From a checkpoint of a small transformer trained on Wikipedia.
Size: 18 layers, MLP 448 GeGLU, 4.67M parameters.
Architecture: RMSNorm before each block, learned positions, tied embeddings.
Training: a variant of SOAP for these matrices, 299M tokens.
Each number is 500 + 25 x the weight over the matrix's rms, rounded and kept within 0 to 999. Layers, rows and columns count from 0. Numbers have three digits each.

# up: layer 5 MLP up, 448x128, rms 0.0779, rows 296-330, columns 0-127
# down: layer 5 MLP down (transposed), 448x128, rms 0.0804, rows 296-330, columns 0-127
# gate: layer 5 MLP gate, 448x128, rms 0.0826, rows 297-331, columns 0-127
up296:487541489498506469447499476501516491515507537510444495517505531521506529511534511515522491551456494491460440475475505521466521514469532502542498435474503536519475482503467461552467538539496495474516493503488489477514554504503488517501528478478502484481497487543487514509527533556541490462501488486476518531499489512523494491487555499513510502498543474467505489525411474553512444529447
down296:507510441509442507467473490503546527474494507446504516541502499532459482504456504546520522518477504486513487495473512539481525471487452487520500505485490453460494485463476500489507520515515488508550518504527495491515509550505511515522462498507528527486505461550511499478488499460496470438525496476530502504496509433505522524442540522533576474483541496482504479520448439523476523485492
gate297:480522493485492515466476495484479472534488503515487517504445499439482483542482453480510465495508504483533505495470492494512481509486494515521524491510523497520534481516528494529528501499523454506475515495480533519499525544453495496441484461514460509473446482567522480499487533510526515518481528477491507491487502535425524493462538471498507516500496484529493471500471448492502555468512
up297:499510475517474466519513489504538487505506475543505522482527482541498534538504514509467527466504501562493501504509492478502584536509500512495478493491488509495497491472508530514485483531517513494508491485520447559485499505546509493529486524486534453503496508499513517520501489495556470497508477531484497513503474506504499487536473519545492489476519496536475513510529515498512471508504
down297:504510494526518520461487531492517558512482494551532492473527471487511523509467497535513545521495503500480485542527492511505541519500462465492501544469468481471489441486512471504526491512506493520498475477504503546482542498547508482476463476507536524507530507526476506523499511431498504558521500532540497542483526551529527512502521517492534503501495447509463478524484508510520502511504
gate298:528513482520480532519497505501512505499509522486527482465479496488461508511509487466485481538498502462492493516479503536503494507503504504482515495526511438528476501526533503497508487482509479500487527497487512531493535484497498469537515499529479511511491468491489488507486521500503506536530514499539520456501460477503507500522474481512474490491498472519502502516494475516491501519550
up298:524498555538482514476497510516520543532478485497510521492471487503504506498513489463515519479496469476496518456490498484511531520495513496510520461505486494499503487512482495478496525492523518497454481511491456499489508521495529526513493489545480523477500523474526489524491457522490486483499499450484533473461497515481516504499535468464497523512534504491496499521479489510511528515506
down298:455521509467500509497557519508478472529500462534477501519468497497537463506508530511524469500496526505496539485484490472514474511483481491530469546523499544482516541466459559508515504491511504495495493493503530509510470455479461469507477490451495462485484506495489502496504530495501509490508484504466483498533507511486517490482512490490518504461505540485501477468506478495515497468451
gate299:536507493546525528487515547496491506513544486486537497507541472501497502510493487497504496466508465516455490519537518512478488509448489537522460506477500528521518511528500489486497531481510507485494491510553476522538521525536549501490515498497550495487474518508474485547485495529523487510468556486452513471519492453532523525490477455455554496476519509507516488507487492456489490475489
up299:475481499443509520496509461464490488466530511510527497511496524514486504505511504572519504502492561484477544510472484477481487481504451469478455518545511490488491449490486481523490520529512489494492528497525531486523482454511452478495463518490533483472475502481520497476498467498514481492543496550449495508503491515495512519483458524546489502503550494492499532482497498514461491527512
down299:480497478520523541488548496489526478522479468502528495539494507485504531489517478484521514512501501486538508502468496466509520517473535549494482506483498460488525510494519551507457543552553519502530523475487444472497497478521518503500514492430457475498500490512472479534489487464504538511507538489488523450477487471522541509487492438426513543520497531506526487498537476485514491474540
gate300:497485535469509454513500506503506532504492524503500469475474505479506506532543515474517510457480479489529473522527484498497500498530502478489514491500501518485526490504522486543504501509508493499480480517501492503516515503553498507505475483550501518482499507514524529486498519460474507526475493488529544502501507512492512500502524494474478490479505502497489517499515495499512534468512
up300:510491497506505500490491524503525470495476484502533513526476508492549535501499485488478535462533546519497532474488494520536515514526511505490510512472508483502495513504457510511471519496489469517510534508492471520506478520508502479515460514474510499496516512509504515520519493486522505475501488524485493538496492472499512505513517511515476507454477524495495482477509476489476479477501
down300:542526480486493524469491507486512538498487515459524485487480540495522498462514508499499507494503513500496529537484466514530492470541463493509508500524451486491509481515488493497494500458496487510547515502506521507477505538474507478501500502484495506495515491510544526522482486483498512502492498494494468544528485502504533528480499513511497456486494515527459499458472540489527513480518
gate301:483469503477515499484455505521507480528497477503499537455484486525543509499501468473511523507461497519491487466506491533526502489518515504482486497547514495502492462485543461490481516491507504537501466526527506450494497478478470498497509480544464562496505491461492449507449476537505515484490508521549490497453510545510494479479515509526505496503482483470511508486481537492513507497466
up301:445522507523495492502448494485509512498480479490487499493486512537525516488483544545508488478438521501511469508513520487483504475461475534489527523522487504483530496477510477525496482527515454525486473464479489512509462469473529488493502510495490490517483520494513511459547503532532513537506502453507488542457517498510524490529506500524462498518505516489487479502450485484520516479467
down301:474523493478484501479478498455537510541511495500472493526495478560504489520508529523522494531486500435531479505497497502521517504469494489517496540505472502484531478526504513500517480531504475477515486512502513499495513497540481488491553471510534482526467546502568516498532495524573525489552478482505478492492553484523532521497478541517509514517465470514448458483488504509488506485517
gate302:513517518487483506537532527510453520440488541500485492477466530507517490495497526503476504506516487541538522471530518438570501502440474490514499529507485510503511494472523497520536489503536496502498493468532529483522517543530509501467512477492487469460510493503463452519519452478478444513475495497492504514543497481495498484489489501478500506490478530478553469517542494463477532529468
up302:488480492498520523519488519495456502456527509506446519483477473513553516501502492506471532467510546537491469515504479486502505510480469543500487494492491482476484517464503525503495460497504547540502522473483523483513524493506492470525479490509497449495498492504490485528533472527493477455484500482517487469474521453517490491494476453491499509497503483509489531523559487510493473489487
down302:488514481521479479481487519500514511454498500483486483472468468505502496479489527473480503491462502495433477482520433497506454511473452503517495463534464507530517429463486466468523476436486501492514509481519537515437523520497519473477511517475523508538554487533513482490504493493500485515473489469486517455479516507510525498514490496512514469513472488455520539483486520553524500476484
gate303:469512507532471508489561533496496515498479487495461505481493521486464541520491455497544452460482453474537494519494498510472527475511513483481547484501485494512504472494536514525510500495522480506513492467513511494541534497516498476524474506490494491534473498508518528529480513490525534514486495493496485502458486506483531479527532509433511481510486509518473512494472506476499510451507
up303:525488496444510534480491522514458476501508509494529523518495481517509506500525539531513514529546506488506481489530535515476495530513499483508538507517501499502505492481493504498535497529496504517500509537542540528469494501486497503461557540488488511463546491501480491524507499504466509526498528459517524512475543458515494494535502519473455537512510497532489469510491491520478489526528
down303:509494493505496500535493507500442521528476524511563498518497516521510541518502507472532507508508484547485511501506530522493469520467511564505519487497511477496504497519519471461498470489498527549476492506504496492464486519510518461485447499528459479522482476482482465478491463469521527526493485515536518495514487467517486509573511511466472523507506547495498512482454492550482516480498
gate304:487506462508472514483426523482506468515479526503455478478485511531497483487514451487487483527490531521529482514502477536498537507479525518517518492491516509527517514524518467446493497484494460438467498468453553505513492519492512508510487529496505495498518524519514498483514504539529509507528467510530435536509537512501498492525482479462494515447502455556536492509469508497515485516525
up304:493517522482525539536510515480488446529526515511466497451469516537462494539455531492488522507512508495516510549523473466460509503469508532513481490515547466486471492481570530477492501510496496492504534492453458474516466493525500494501481510507524563508502507458526473486542469461501489445527522519474516496488544468519496494481509458500492514492504477519490448500464529537501568476455
down304:532507491488530513511496548530480515539491510460495508506478482536441455526476486488529541559503520526500516493502458505482524484472500541502515535532491518500560477530529498516502507510508529495535501526469506460457500518477496484482533524499524479460494523506543460507503543532481484469490476498505494539473459515530525528504479458464429511522459545525567503485475549502539480455532
gate305:475518510508483525560503497484459459572526520512505514487490522484494455495506529505485497512501474501473506494463512504556564516528496553537496489526506501521524525474507507530465561540467496516481464500480501464510469532490503532490492492513516483537509513479489530510527479508515502459499486492498520496440504528487463488503520500527527463541485491480490474513496492506524541484457
up305:500519429472471507525507527493486483467509512500483509523490500504490485490457551452446532502496494537519545468488491512556496520479511514542506507514546493476462522499486504500477515499465499500519492520499519479506493497501461518494490475481497497516516494514493517496486474516498494464464493520522490476514484503514487481473463496497519505502533478535514495573457545487515469516488
down305:468519488473536500480503479504488499507500492474493476502520497492480492502515513486523499538527518467528520550523496473491497556496550532506505496509526490490510499495500484518474529511478520481520440504509516495499518541535522500515454475456512429502502493490482534466507523485442506481485505497518510513492493505477501501529524486512475461516485525466493534480522512495500497480478
gate306:503488514512532483510468509497508447492513531407557504458510496432507501508493476480470484494443508503532517480521517507500459470467463516506497512482461462517505518488553480473490496487507502518518474477488526495500485448461464534505489512481480496503527508477525516498486446465526512483479526502499491475496484541466514507463509495505486485523541477522523511478498516488490542525515
up306:498513489526522527517480467558485507471547493497473477471526522498503521495496537538504536485532498492479493505519487482470491457475498488488503466530532503506489496475500437504483490499509444482547518532518456481545524496445512525486518485473512527526519534528486545468495494554480525493449491542498474550520495459479504487551546527497490517511520475514472514512525488546495510549517
down306:492485483503532517479519485485465483524501505509544480547502511508525502514506535531514532483505497545487511504523514471511505466509533506528487530461428532517495503495489518550498533491463508527510476497532458466543531515532524442476465481509527469471472500514481530513521491479534487514517483487541520463461489542490512476519488534491477504504479564530500535460512501529473488498558
gate307:497524516466488471512546504472522496472500499543517506514520496506484515511503462515481505510475502511524458548482459508486482477501508481504521524484470479489504459526511486505486506509487540490484537443494507506479472507508472503457509531497501483518514503522473502511531491491546494490498503487510463503518501507483537511462487490494536503490486526504556526505506497486486501492478
up307:483459548491550515500526499506516519495525533495478461467490491503545498514489557472446496519517488480487461466484509490499516510517511486497471468512501501522476482513499487503498474472495546527503505490540464489498515524508526482511515486489476467501484524468509498489514519521505506547537492452503499500504475524492473517466524502524500471515498496467546514483512502459519487538498
down307:510487513492530483527484534514490535510494526480488470507464483465510557494484557486526510494461498490493508492517524495492510493492482520494518502539507510480544470465484493491546483516504469483528485500505495469515468490475529506538496514509496498520499491503530514498501522484456551512489508481438547521459496525490528560519510532511527486567499516485481548492525512525470522492508
gate308:507477490485495499455512498484475510474489498483499533495473528504498500467451515515500496514475500489479460467499519498508502492483478491515483499483510453509520477457498481538513507467499507448497477495511487516475517499493480463470497494491492489487489491487495510514449474525518487508464517491531522511499496483489500491483509491456493500456519493486507492484483500466517515484460
up308:522540509497519508484483523460477489503517526462506512505524508523489506509470491544486472499498475509501474506483501484497496516501503482521510480518470500478530483511517471507505492475497527481514485467524475534503523527487454514500492506501507490528504514510519524509462519515515493484457494512500507502497463509488476483508522522478510507529492491493491486511470490469492515483470
down308:500546484504447505513489553494506479509502496510522479477498510531507481498492475559482509478513505492516508470445523489519482518503508486508507493520516523500513473484473525511519493483494518492481505494510501526498534500533485488506472517539480493521483495466478506480494514495487498488463497548498529510519517495510489484486541497490510484516473486495498481516482546515476493499518
gate309:521498450498459519491494538519503449449467502544503482460508502500534475531514475525543508500486515496528516491480449517512454494493494493484540453492495506507524512525501469525483510518518476545459508522471500491484530456483489536504499458516498500499532520508518512461546534473503496521517520485518507491550536496519463534512450496528559501522535474537503517498492494509516476554513
up309:477495521459519512537545474466497477472494485492473511534499514487494501525529484480521504481502472492494538492465507491461535471486537505493474537498459487512492515518456538519476531471476441489515472467515493537469509477525495527528470472480528523500509473558501482472505480468514513512498501507534526526507495485495582540487457562475482485536450527507481494469527455542471457462495
down309:529479494509562506483487551469473499514556493514480501503461478472526502491530458524506535481492497477511477542540480452516531525508491509502487469542490498493518504512511437536517514465495502522482513530470492519490491513571495543480472532521528482507497527464503533479497502450522523472533468489491520522542500482518503548486476493499473521518528527522518472479521488492527518520515
gate310:464550465537565527488488468427532522509497498443566478518494524495505477463474509491518488490474477502524512492520521523528486525519501484513508536483533496535547494507480464522540504463476491520505512453516506505487533494479468539485507549478543503515522504497485525484530515496501538510512488534515473488470483489548482526539481527517520524461465551512456523518532519502484470491548
up310:469537462474479467536517483490549465485516511490496523505549458456548506502509439522517527514491489507548464548460487517488524488509495504483483475483538495499479463472517496482476479445506479488473538521502473518487496496491485500482548500517511502536465541510479517484507518506467481464476497526512521523543501506567497462511448477516516510487502471520485537472518471507480478475504
down310:477435501527505471476487509514491535485499512492515465481501528510487545516550478502470481477514508481544514513521514458441503485487496524495495526481526472476528532511558506489496452533526478502523512463503481518483486519497531517521518479480506539478494475496509456486532484451481544532571481454557522480526517446502469499481479519478432467497487477491519482547447461500495489525497
gate311:538482483485477575535488517526482504522539495430526538480498511531494530525456495485518500479490496491510479485455536518483531477514466527486506463508465496467533474524501477547476475534510527500469473491497506525493490471474532507470513507521525490505460466468522541539525499487518494513509493480524522514508456478458484509488486510525479495510501485489502531507513522486507523482498
up311:526509506528493491525527542444491478481458534481515517488448480508521494517472515474544518507496492513530491489472499476487458502548487498497489514454479515468502497478506495461544510533561524501530474485504481491459498555496470487492527488505537520500519478534488483547465523513503461503479502510494540530473522452534515497570540482499487516551497543501522466485480496513483564499508
down311:482476538476484526512503521530509480532501516549543500480503501528521514535524484471520489495473490512481495475486472533466500527487524519482484561486518493502516521489478511509514545513500496513501504446489469516512469497441525481498505494474519498513473516498456530474517533495552494498451438514474547461512507493564486490528487506538495504477538493489506513560507520574532489491498
gate312:502560491523479509493506489485498479471506502504486475488502477516502524507535534515436481514503546555437471519460524540536521490450510492465483471488498504505531530512482454511513494498501496464530518535471468512536557496487483509510497497440499454447521472527463539514487486532500524498511513520491457502507496463491472471526505492528499507520492475523497514498505505492467493503512
up312:501491456502508460506481503500495467490514507504483496542523460495497487474480492540513496494512536509477492492487522523552502516472548504517474486490483524477518467487506541503499463491468500506492467495498530474513508518548514532484476514495521449518509512475496513474528507484497503511549505523477482472529516491523491492452480506497463545493469506421467493500521521481480486513503
down312:521498536493462529466498494514504521508519474487498464492508532518516495458515506440525504481512496501516524470456525494450529518516494493477556515517479531463518469487505563502520515536484509481501573491502460489450492463474444533542482533488472541483496551509526511520491511492568519520461498486505486484496530497503518487531507549528483510488499506514508548501535481533480514502504
gate313:493486518500497538513539484491484501482525513487517487480486524482516490519507510483468506508485504480518511511496488469485498496472482483500510524510465498508527515499487514469514531554444547499442482509494533459530482544475586504523508506490476502527480528465495493534507482484491559478482461527501486487544522493475474493489494492474490499498458502496484482498490552519497508533475
up313:500549493480480478481511460494507482519520491506434516522510459454500512508479495528469484524492460521494478477461513511473504494512473492492488522483520507500494508503509538503509484473552509452510547432501437525470500506488455522517494479449497495484501525479512497467536487497494454528476534477492532529489516509509518490522521501510521496517504489537516526487506473522489477479522
down313:517466492466496476489489519503508506488497517489540513517513493504511466466535511502510493471503517531510496502462497511503500478515535494499514486512517518515533506466453501477535503483467499527509528529459537449536502526497518463501508516485517525527473475511457515507491487506491493517516519484476509489545464513531511519481522521475444479498492559483478486503503515507513505463497
gate314:547543567516491477483505502481476502506506496482499518472500511526531579445508519484475498522515480528489484539504553521492491512467496495473495503516545508505495483501507515509523493470541504473508493512482509542475519496461508484519532473449488489530490490589483488476527466484500526539466508530490509503468490527552532545498491467496494505516497503481468487524520451499519468526450
up314:514452509494491515532485528481499510475469514538511457542505528488473504514531486506501511499475480492552480485497483492471480467529519514511473464511519551477512526523492476497480504532526434491495493496533498517537504504483506514499501546507509470475500521515498493522452492518512503530553494494506485493484527518519473508528526516484491526487510488504501460503487521505495481492502
down314:526550510496515471509520518478521507488513512491486541516484458505490501509548520511509508500516491455441488528523523517526479524492447502493487502534566498502520500481519502487491499526506513519517493482455530505419492526523560508556509501440500492479494514514461534501526458508510467515495492520532503515463501475549475490487538524489537464496538471518461506491509469483489506491504
gate315:479514520486502466476507488479519497488454497475513502523459532488511530468499494553521478469505501503514499529497471475503494532531462461479507483508474526510523475538503503522564497482470519482484505488571560500488492466502513515446483529506504490522475463513486483535470466466477479533493483542517522505518487456478518488486468512488476454510477489492493469461528544515488528484499
up315:533527521528540483521504463517523495550497459502509508497490470515514515518473505496500493486500488501514466499506501527461534503556506494466488505544513521513519467476468519527530453535507472473474452518525529494518497522500486484493509529490511458474497487535529541510475456502454497507523481505426538524512527513497520440524480487491486483511514505468477494520515509515480503444458
down315:474545529539493511535514495476534510475526499524506443480489546520540487508492512478499511536523514428516513519531486523508519507519489535489475511522485533516510486491512513518496494517481486502470469484505502463535513517534513467506525491491454535496486517525509515538504474508530542503483504523420510530500528522504502463529514476464463517552509570496512543481534554505488485474479
gate316:488559456522485477557494516467507507512507519506553505541476513564505474529497482486501504530463478526466502532515494516542488511499521508494463487508452481459525520483495464474494466545478520510481469505454475508497481486518511522484465541519458512505490521543502514463513499471526514536483529465486482487509471546487465515529480527433496464488505497507496494498504503496491533551523
up316:533478507518542464522537439485535495513486499489498493504530498468519499492496534529486529518514516530503480489494496473492508449507467522489456509503561515505497497493517517468485492503470477531497492495532516476565507504503477553513491445503499502499511497479497494489488472476499493471506463476518551518540442468487514497502493491489523511476492515484500513534527506452477521477478
down316:501492462532527531537478497453473493523470527458515518506452521522468519517485519518485447515513468518491504531497525448454497493487513495512461463546454522477471506509530562545492516508487481540495565501491497515466479494491550575544518464512496526479493500499508542509491497539514474452491469518484492486490478525501473509472504503527477476488487500491472506564453491530461502542512
gate317:509494494464518532512508511483517527463501525527511456456489533513532477502499513468499523519526552569502458489470507511488514494543500466477541479499524497502512512552499443503471514485497549543493489546452495502482528475453512477469489514527522463491510530476487523500489547519476487515521505484521506530505513492489491505520472511547484504519508464464495537540488494504501434503519
up317:529512510507497493493499465461504545507471517510456486508493497500440502493473522553490459557489519505489499513521494537522488478500501469523515506506530504511488460492534506485486531493503525465531527519438493499534487434478452500517514496514490500522508522490487488485523492557512518479479560516501494517503495491474533485488515516484489461513528521467500483513485476473527509497474
down317:509471517496508485491498517448516480532517534504514510516503462502515468489517521475534508489472506505501501484460527509538498556498457506478515487524511492483528515508491528502470517536470486492501492513518530490464469474507537482481535502500521489443491461487503468514505512531501494492478472487457555463492487505474539462510514551478505554523463510517464514498532518492507447496479
gate318:463491479523526540485501448502535443498479511525506482505535497478496555458476491528507489523469494480513472485481487500480489472506471442518531514546496477504491479537511457474508498482465464479482500473506480490495515523478469499463488471501483468506480506447462466481508539524544498469484503510493494527495521503487448502525491500501547561490472468534508509519500546541491522480501
up318:479480473520467541521517531512504448523486492492534504512515496508486533488467539518555452489464567540482466474486525517502505498490520481428483504513534483438519483499536511544519511459501463508476454488481509474521471477518481509496520478496480502476535521464503512520500520535495425488537495504529458481458514516540519467523508496480508489460514496538498499520500478524527494498503
down318:520454503499508503498508519521539482478511503489507467491455504466501515503446465538477511486481538487513537505480486515512481478493486499494457481553520459504509503546486462470502484510449456510506471492479495510488460497464522480482442509478512487460507531497491490447475505455516520537493546467527511464443504481502541525494500514468491510472513510513505461511492498455505540490525
gate319:481463458507544524487462580481478485474487467501501532497463483546525482506441497487515483552504497511556518531496482463502472460483525505519511525508464512511487536513500457516513519455471450484485533470493455500466529535507461527500501480510485497557498478490484500532484519426507527491527515463505459466490503526552512488464481493548522501500469464520474455469463482505486525505542
up319:554499518478494497485509464530520500526457509538513558471457526458547542509449489499551489482483500519501464436537481398501532473512462544505483488536478536533515567517463527500536494465528476527552519489527460513466496539546535485483487537531489528491544504514495532502445494500547491495505527474515567531523505521501483503511494526505529498500501489483479470505502494490451555524508
down319:500507484447484479509489520478467528502482532500503506454468488510495438509448528520520529470497472515529552506523484501540545496499452478478505500493492508511475494446461512516533438564511530491522490513450482502509504480489486493513515492520524553501486511525483481470476489520488510465516504526527481550522533524526493486538522521534480524474538536505528512485487505444476492470478
gate320:498489518524512477490446470459497495457496496516536495476485494486473494506555490429501478556470505501465490525455509550513496534519543511495537427479527504489517527483495451496492515487515527485493518527483480512540480457494534480460519519513503511512493530552516481447464536487491459512479541492493504513446521548513498534524511476473458501476516522511468468492515463500526460492482
up320:486487471489502496470493505510472565480527479554483555507485498500499513502477532469486519507528506520455492464453544516473510511497504507536506516480485510530530455483509535511517510481501506468562451526543524490534512506527537500492509450496493480506468459487531504475480535534520529499459522533494477518463498494509535507516491471495491484515527545512489498499476513497451488516501
down320:534426496513493501519515484460489526452486463519493506534419475506521505504515486488491498511513524483509511547497504492470487514476513496463450465504477483460510518467514515529546491485493483490495501520504479484486471549519527498517524528513483514454448497532469538528496483432505501472558495494474514520546492494538504481468511478500490459511494485484545472532499523508522485494500
gate321:505524484475540453447521488504508478483496558490500501532523429477529500485538507497508495514491457469447544455485498499528447487515489497494489494515522502495510477536534490519486491489505505471502515529536483528475473554498468505496542464518492500465499517506505421467471491528482482516521520463475541503461453504510490447553544450488502487533476493505501507456538522505475502484520
up321:450513482514450534523509509516528467504514552538540479485514556478476504538455527474484490529494520466540498505512508461499491519535522526490531529465470453509494528522494466501493512581477513509470513520506447436516484508474486479539515494480532475524514508466496550498504506498523561475470531491531564493452507500443494487488484512513516490473495512514542447468427539554519558496481
down321:537476494489487481460501522475477524472512476504498519496470475533508499507491543533503482473450446505470523545457490498483504466504476477504498477558510518529534482487476530509504518479494531521513560527470516507503514476521481531463527498486503549511492483548495522515488520511497470483511505512472501473576518528549500515477496513481495526506527477507461500518522511478510493482498
gate322:510480541530496483460523531500508522523498478554434512483521458502477501503584518521454522501507514473442416533505566507454543504470495492486483495496524492539521474545489510497461509463546552480503501498481477543504507541518543487516510472515529512514496502522486523465527533518500493484492593478536460508457523497520511494548474491492481499530490439472477518526503498501441459492504
up322:480518488474475540522487508531524499527467467489503459514490478503562487520492519448440508450488467484517523532522546495471486502565485534461498492458474463489492534484552519508471562520485503508504498507499511511524481512505527513497536537512536497563486490510471529504518509459492540537518518481530489520487506497488533495496495484468532487494460529471483484523485504519477521451564
down322:476509500485498494489502521511516494484487472490506481489493513507483544496528519511487505516517452520471509442524461499505446495499527508525526533505502482515513514507505508462508479456463498505498477476531543488509569480481499447507493466535471494496523527530479514519481508517476499478522490548508481482523499487466462539472512457496501518518502507488498500485515491494517540531472
gate323:502517463515495487508451479443476508513524535517495446527497476466539485494528484522492500502509485508499485486494487535497484524513461519513468534476507544491545495505488486492504444473511519472494500457472524533530487497487469516520498463482463501464512501537506509495479497513556513504520516483500509545496436479530484474459520478513505478509481474486488510466518524492520482537510
up323:484478516512502506489565501468546493495505496504553570516521503524526513480520467535523491491504514452486526473527491517492529475520501498513512524513498473509514521516495471540508509508493441524517498510481494507496489488512505505478490515511537488523533502464480478486515490484488509460516491539518462489511524460553511509496545484514517511515516538536484525512506522532484499499494
down323:519489486544480509523475488500505468485471547481475478505508499530552522452522478532473503516471521501508483485498514489521515505482497500509519442496513515543487503486549457506511537483543494492487482519513472561515526495471492494477469529484485515485500501506536516533475533486504494521528470483547465519483493515487495507452516477504516472517505477522481510495447507482512507490564
gate324:540533496454519446478485473512475486480530492449498497469479490466486496476491534452480547524463470530494489482488514485472494496494500518518503488486506468541499503504528463470477491484526489492490544501548451520545502501478502528494552508530499498461529502498493483515516514497465530510450527522472535489507520496455497526503493475515527485514546493487446489503497465519516503507492
up324:441517521532491493473530474429502536475511514545508521502523485521497519446481518482475471563481446485533542530505532495492480481561484520535523496497509493511480496502461516513528534524522475467463480533508501484502506470484479508494485486478500530535483491493534473495515559537534542531520504533511482525509500505489541517506487593525457482481451521554446467473478562515493475479510
down324:496462489509499469498439512514501526506515463511471504476472495539503509464521501514499468524551551505506491576521495518506502516471464462536525485545470482487517485498513507483482487494510570481512534516496497524443508513514539538503513500454514555492500518495497482511494458519510465495496517515481491516549535488506446495492537496508438505538491465491539467503490522531483467485539
gate325:502455503559474573544420523546488506511519507540509532499486522528529514514505520475526543477493513519512527496496514498495520505518507494527550507502477532505497481503518519531480513475479483491507503477509526507473482490522506508502534501544467499600446486473518498492505554512488474515482493523509476505471459509492466529454504487497481503494503521494468539491505498473526481499562
up325:522487457501472507507459479513475537500539531482522472513480490490505524459498508518502521551467491504502480516480477482489564500521500529491511464490510494458458526472513458513493513482490541487536467493490518539546515510496490500530480504480539538529568496477533483502459500510457513518537470480501488502530452481467526438522539498502512510532518513477476508507493483523538529462517
down325:492497464534501451506523519470467455501501504510542513539488485510509486493469502479532465525534479542518506480493448500508524501508526493518489489513516498508527489530504509473475508499527516502526517525481533514493445479539512455466573533550512513523529472519473492534526549492498455507514472483548499520542501508548505535493534502495491485478531536500495501515518538510525546459477
gate326:486471504511461504501510506528497567494474479517466492477484515522529518461498494500487500511516547493507487488481498467479534529503442528473455544511512499490480493526517496526537512516490510525507507504493541511496506477512528549517493477500509533487502480447496479546527532495520485517479507501508505488510494517575470501497483522468530518498526507536529510452452513500486503494474
up326:525459488478518513533471498484532482487544584488534487500487495485500490526507466482509536455478504468499523472464446514486497466470505515517506480529519466506468526449498438492520504471484471510504506526537464488488515482450454467541513527499473521506520515513527476487487501492503496481534461507497516524472497478515497532502527493549508470459514490487446483498499494512521475494514
down326:506520452504515452488489467515497507524507444501505477483493497498490508558488481519499502517518511475495546540497521488508507519482488515505469492480528473505489517507531504509515494481541485484509532521481465528491531526527492516485532491495528482444537525484481496483494511498481554509509481446541496498540565542495468516489530500529453495509518502484504513531507465511501457505551
gate327:519527523486540536490494536519540512520524503542514483492445527525487490515516520535514523499470500551490517461539521445509505519510538504545481496498473463501488495510477495517501508486500485500455584494538493503471522513518506539482468495498493545507475456473439514503503489536512535456468507523536493500509500475486477492494499476471505461476473484501481471521452517483517504499485
up327:481534520518500490497508478503526521493473477452470523527525491476522469489500497491453472473516477504529507499491461508472487502488489497536465513478509502539512453511497517455488526526522496461538538527496532536535505489461477471463470522495488508499492519499512529480517438475462573540483515459458508452532483504518516500482462505523485473534543478495501506533494494528481515483521
down327:432482471457462480499509492515465497526498478485492538509508511487477498501510522494506518488456512540545512470478461476487490491533496529472466479520485522563536479504469454529455476498504497484499531538466508549551483537489469489493527451539485501441497468453472520485495479493481488558501481505517466471509522526529468513460478494498498509479496498520492448479507486468500502515522
gate328:489498505492491442506509512480528469484459484480476449519561505489539511485481499519491529567498477491541494527471554487477553520515456530504533475528498513478530456528488478494521439459501488502511520529496520471469494482524516533504469541500543494555526451503520494461500485523543486526472509507538503501501458494444487532477486492482491555490513505508514483505480490474447475484524
up328:509506497531499506496499537499476486522505466474514512528511523494486464498562506525533443532513548510491475508571540524533472492471452526492477549520507505479479506531530517489479507518486528482525506494480500488502529485496473499536522514501500481469473507504459540529540510475499494528475511496491472498500482499491480475516511471548507526506465496446495498501463482495531500482445
down328:497482492502465500483496488497517524486541479569477507510465478462458497479557535446482508481565508500482564460522464540527494490468461466479500461505508509507514499498486522486551504506545482532478445467470496548487508493492492460488510477470480518518487545484517496500516480447496511497517518495491488503512553491522512507507481537528495488442473536483496492450522532508496460497537
gate329:478503475513474502518525478526495486499474549491479483525483500519540548468513461543516496488484550491494478436435520512485540532482468515510524478467546496524514515534514502524526445473516540485492513476510506470518472522488485494477480479526516461454537465444468493483461516470483500511544505525492530499496493476548492467502518473519490541516482496480511547449474538429508517530477
up329:507505504502490475516474526487454538437496477463543510540522501572493468489498517522522532459478520476453521496467465511430487482494493523489472515520493506488482480477480521517540498457525468475465490492434453504513488486493537509475549506508483477508559513531464546486478468480521527509492456523536502538490541506469513529487496506529483520553483507481493511513519500524434518473567
down329:469493441513469508530503475504466501506485492529500534537466528489551496516493447573471474497499452440528454522512482495484538526516523530451475491513521535491504541494519510526518487471491515503532480464493456501491455504495509500458499540523508483531542520456498500485501490464484495485526480532515477472552504518524479520517525527497502506497493533503542543514524495461499494484544
gate330:490502473569467498511494535473459527511487500507535455520469508515512484498482528511512487496476454506515552502496487534532479504473529485540524485510509519474529498518488478490480545500515504463509456540500537472493558511478504495484497492514450518480486492495514528514467507480493523487475533518458498463500486502475480522525515512476523505507511468490496490545505495483515526482475
up330:498506470463504453486526504502525454477474494504470498476515533498478534512491508537499531479482482472498497529509494494518507469484521492508499497486457459470465471502514499528522498528478509585509477477499477491499517522516505469513491513555446496523494498497484472504512517531476478520484527501524564540524517497491489535483532539506428528481524537467479532476511496506476456454532
down330:540498462540531511530510503530464554509501470531503458498520490496478533480464512527530446481551482540517503491473482496563503456490476446571510511479498473466525495485457507506540515523500510503554499525539466473492502483511524536489468484489510506520490531532474467488539508480496528493486514504475525514485557505534523496537481502489497484516512479475506480520495530522469487458502
gate331:489479471513485497493480514496520481521531435469528514467459488485535496498536469494541497520450478492490489498512525468539500490487507515533529501497481541512521527497498440494530539499519505490465463533534504506488494476506551520510484504479521528466461512474499519516475487497488487507519513464484502502473521501523519484529542528505520524524518514515503466506529476497527484504505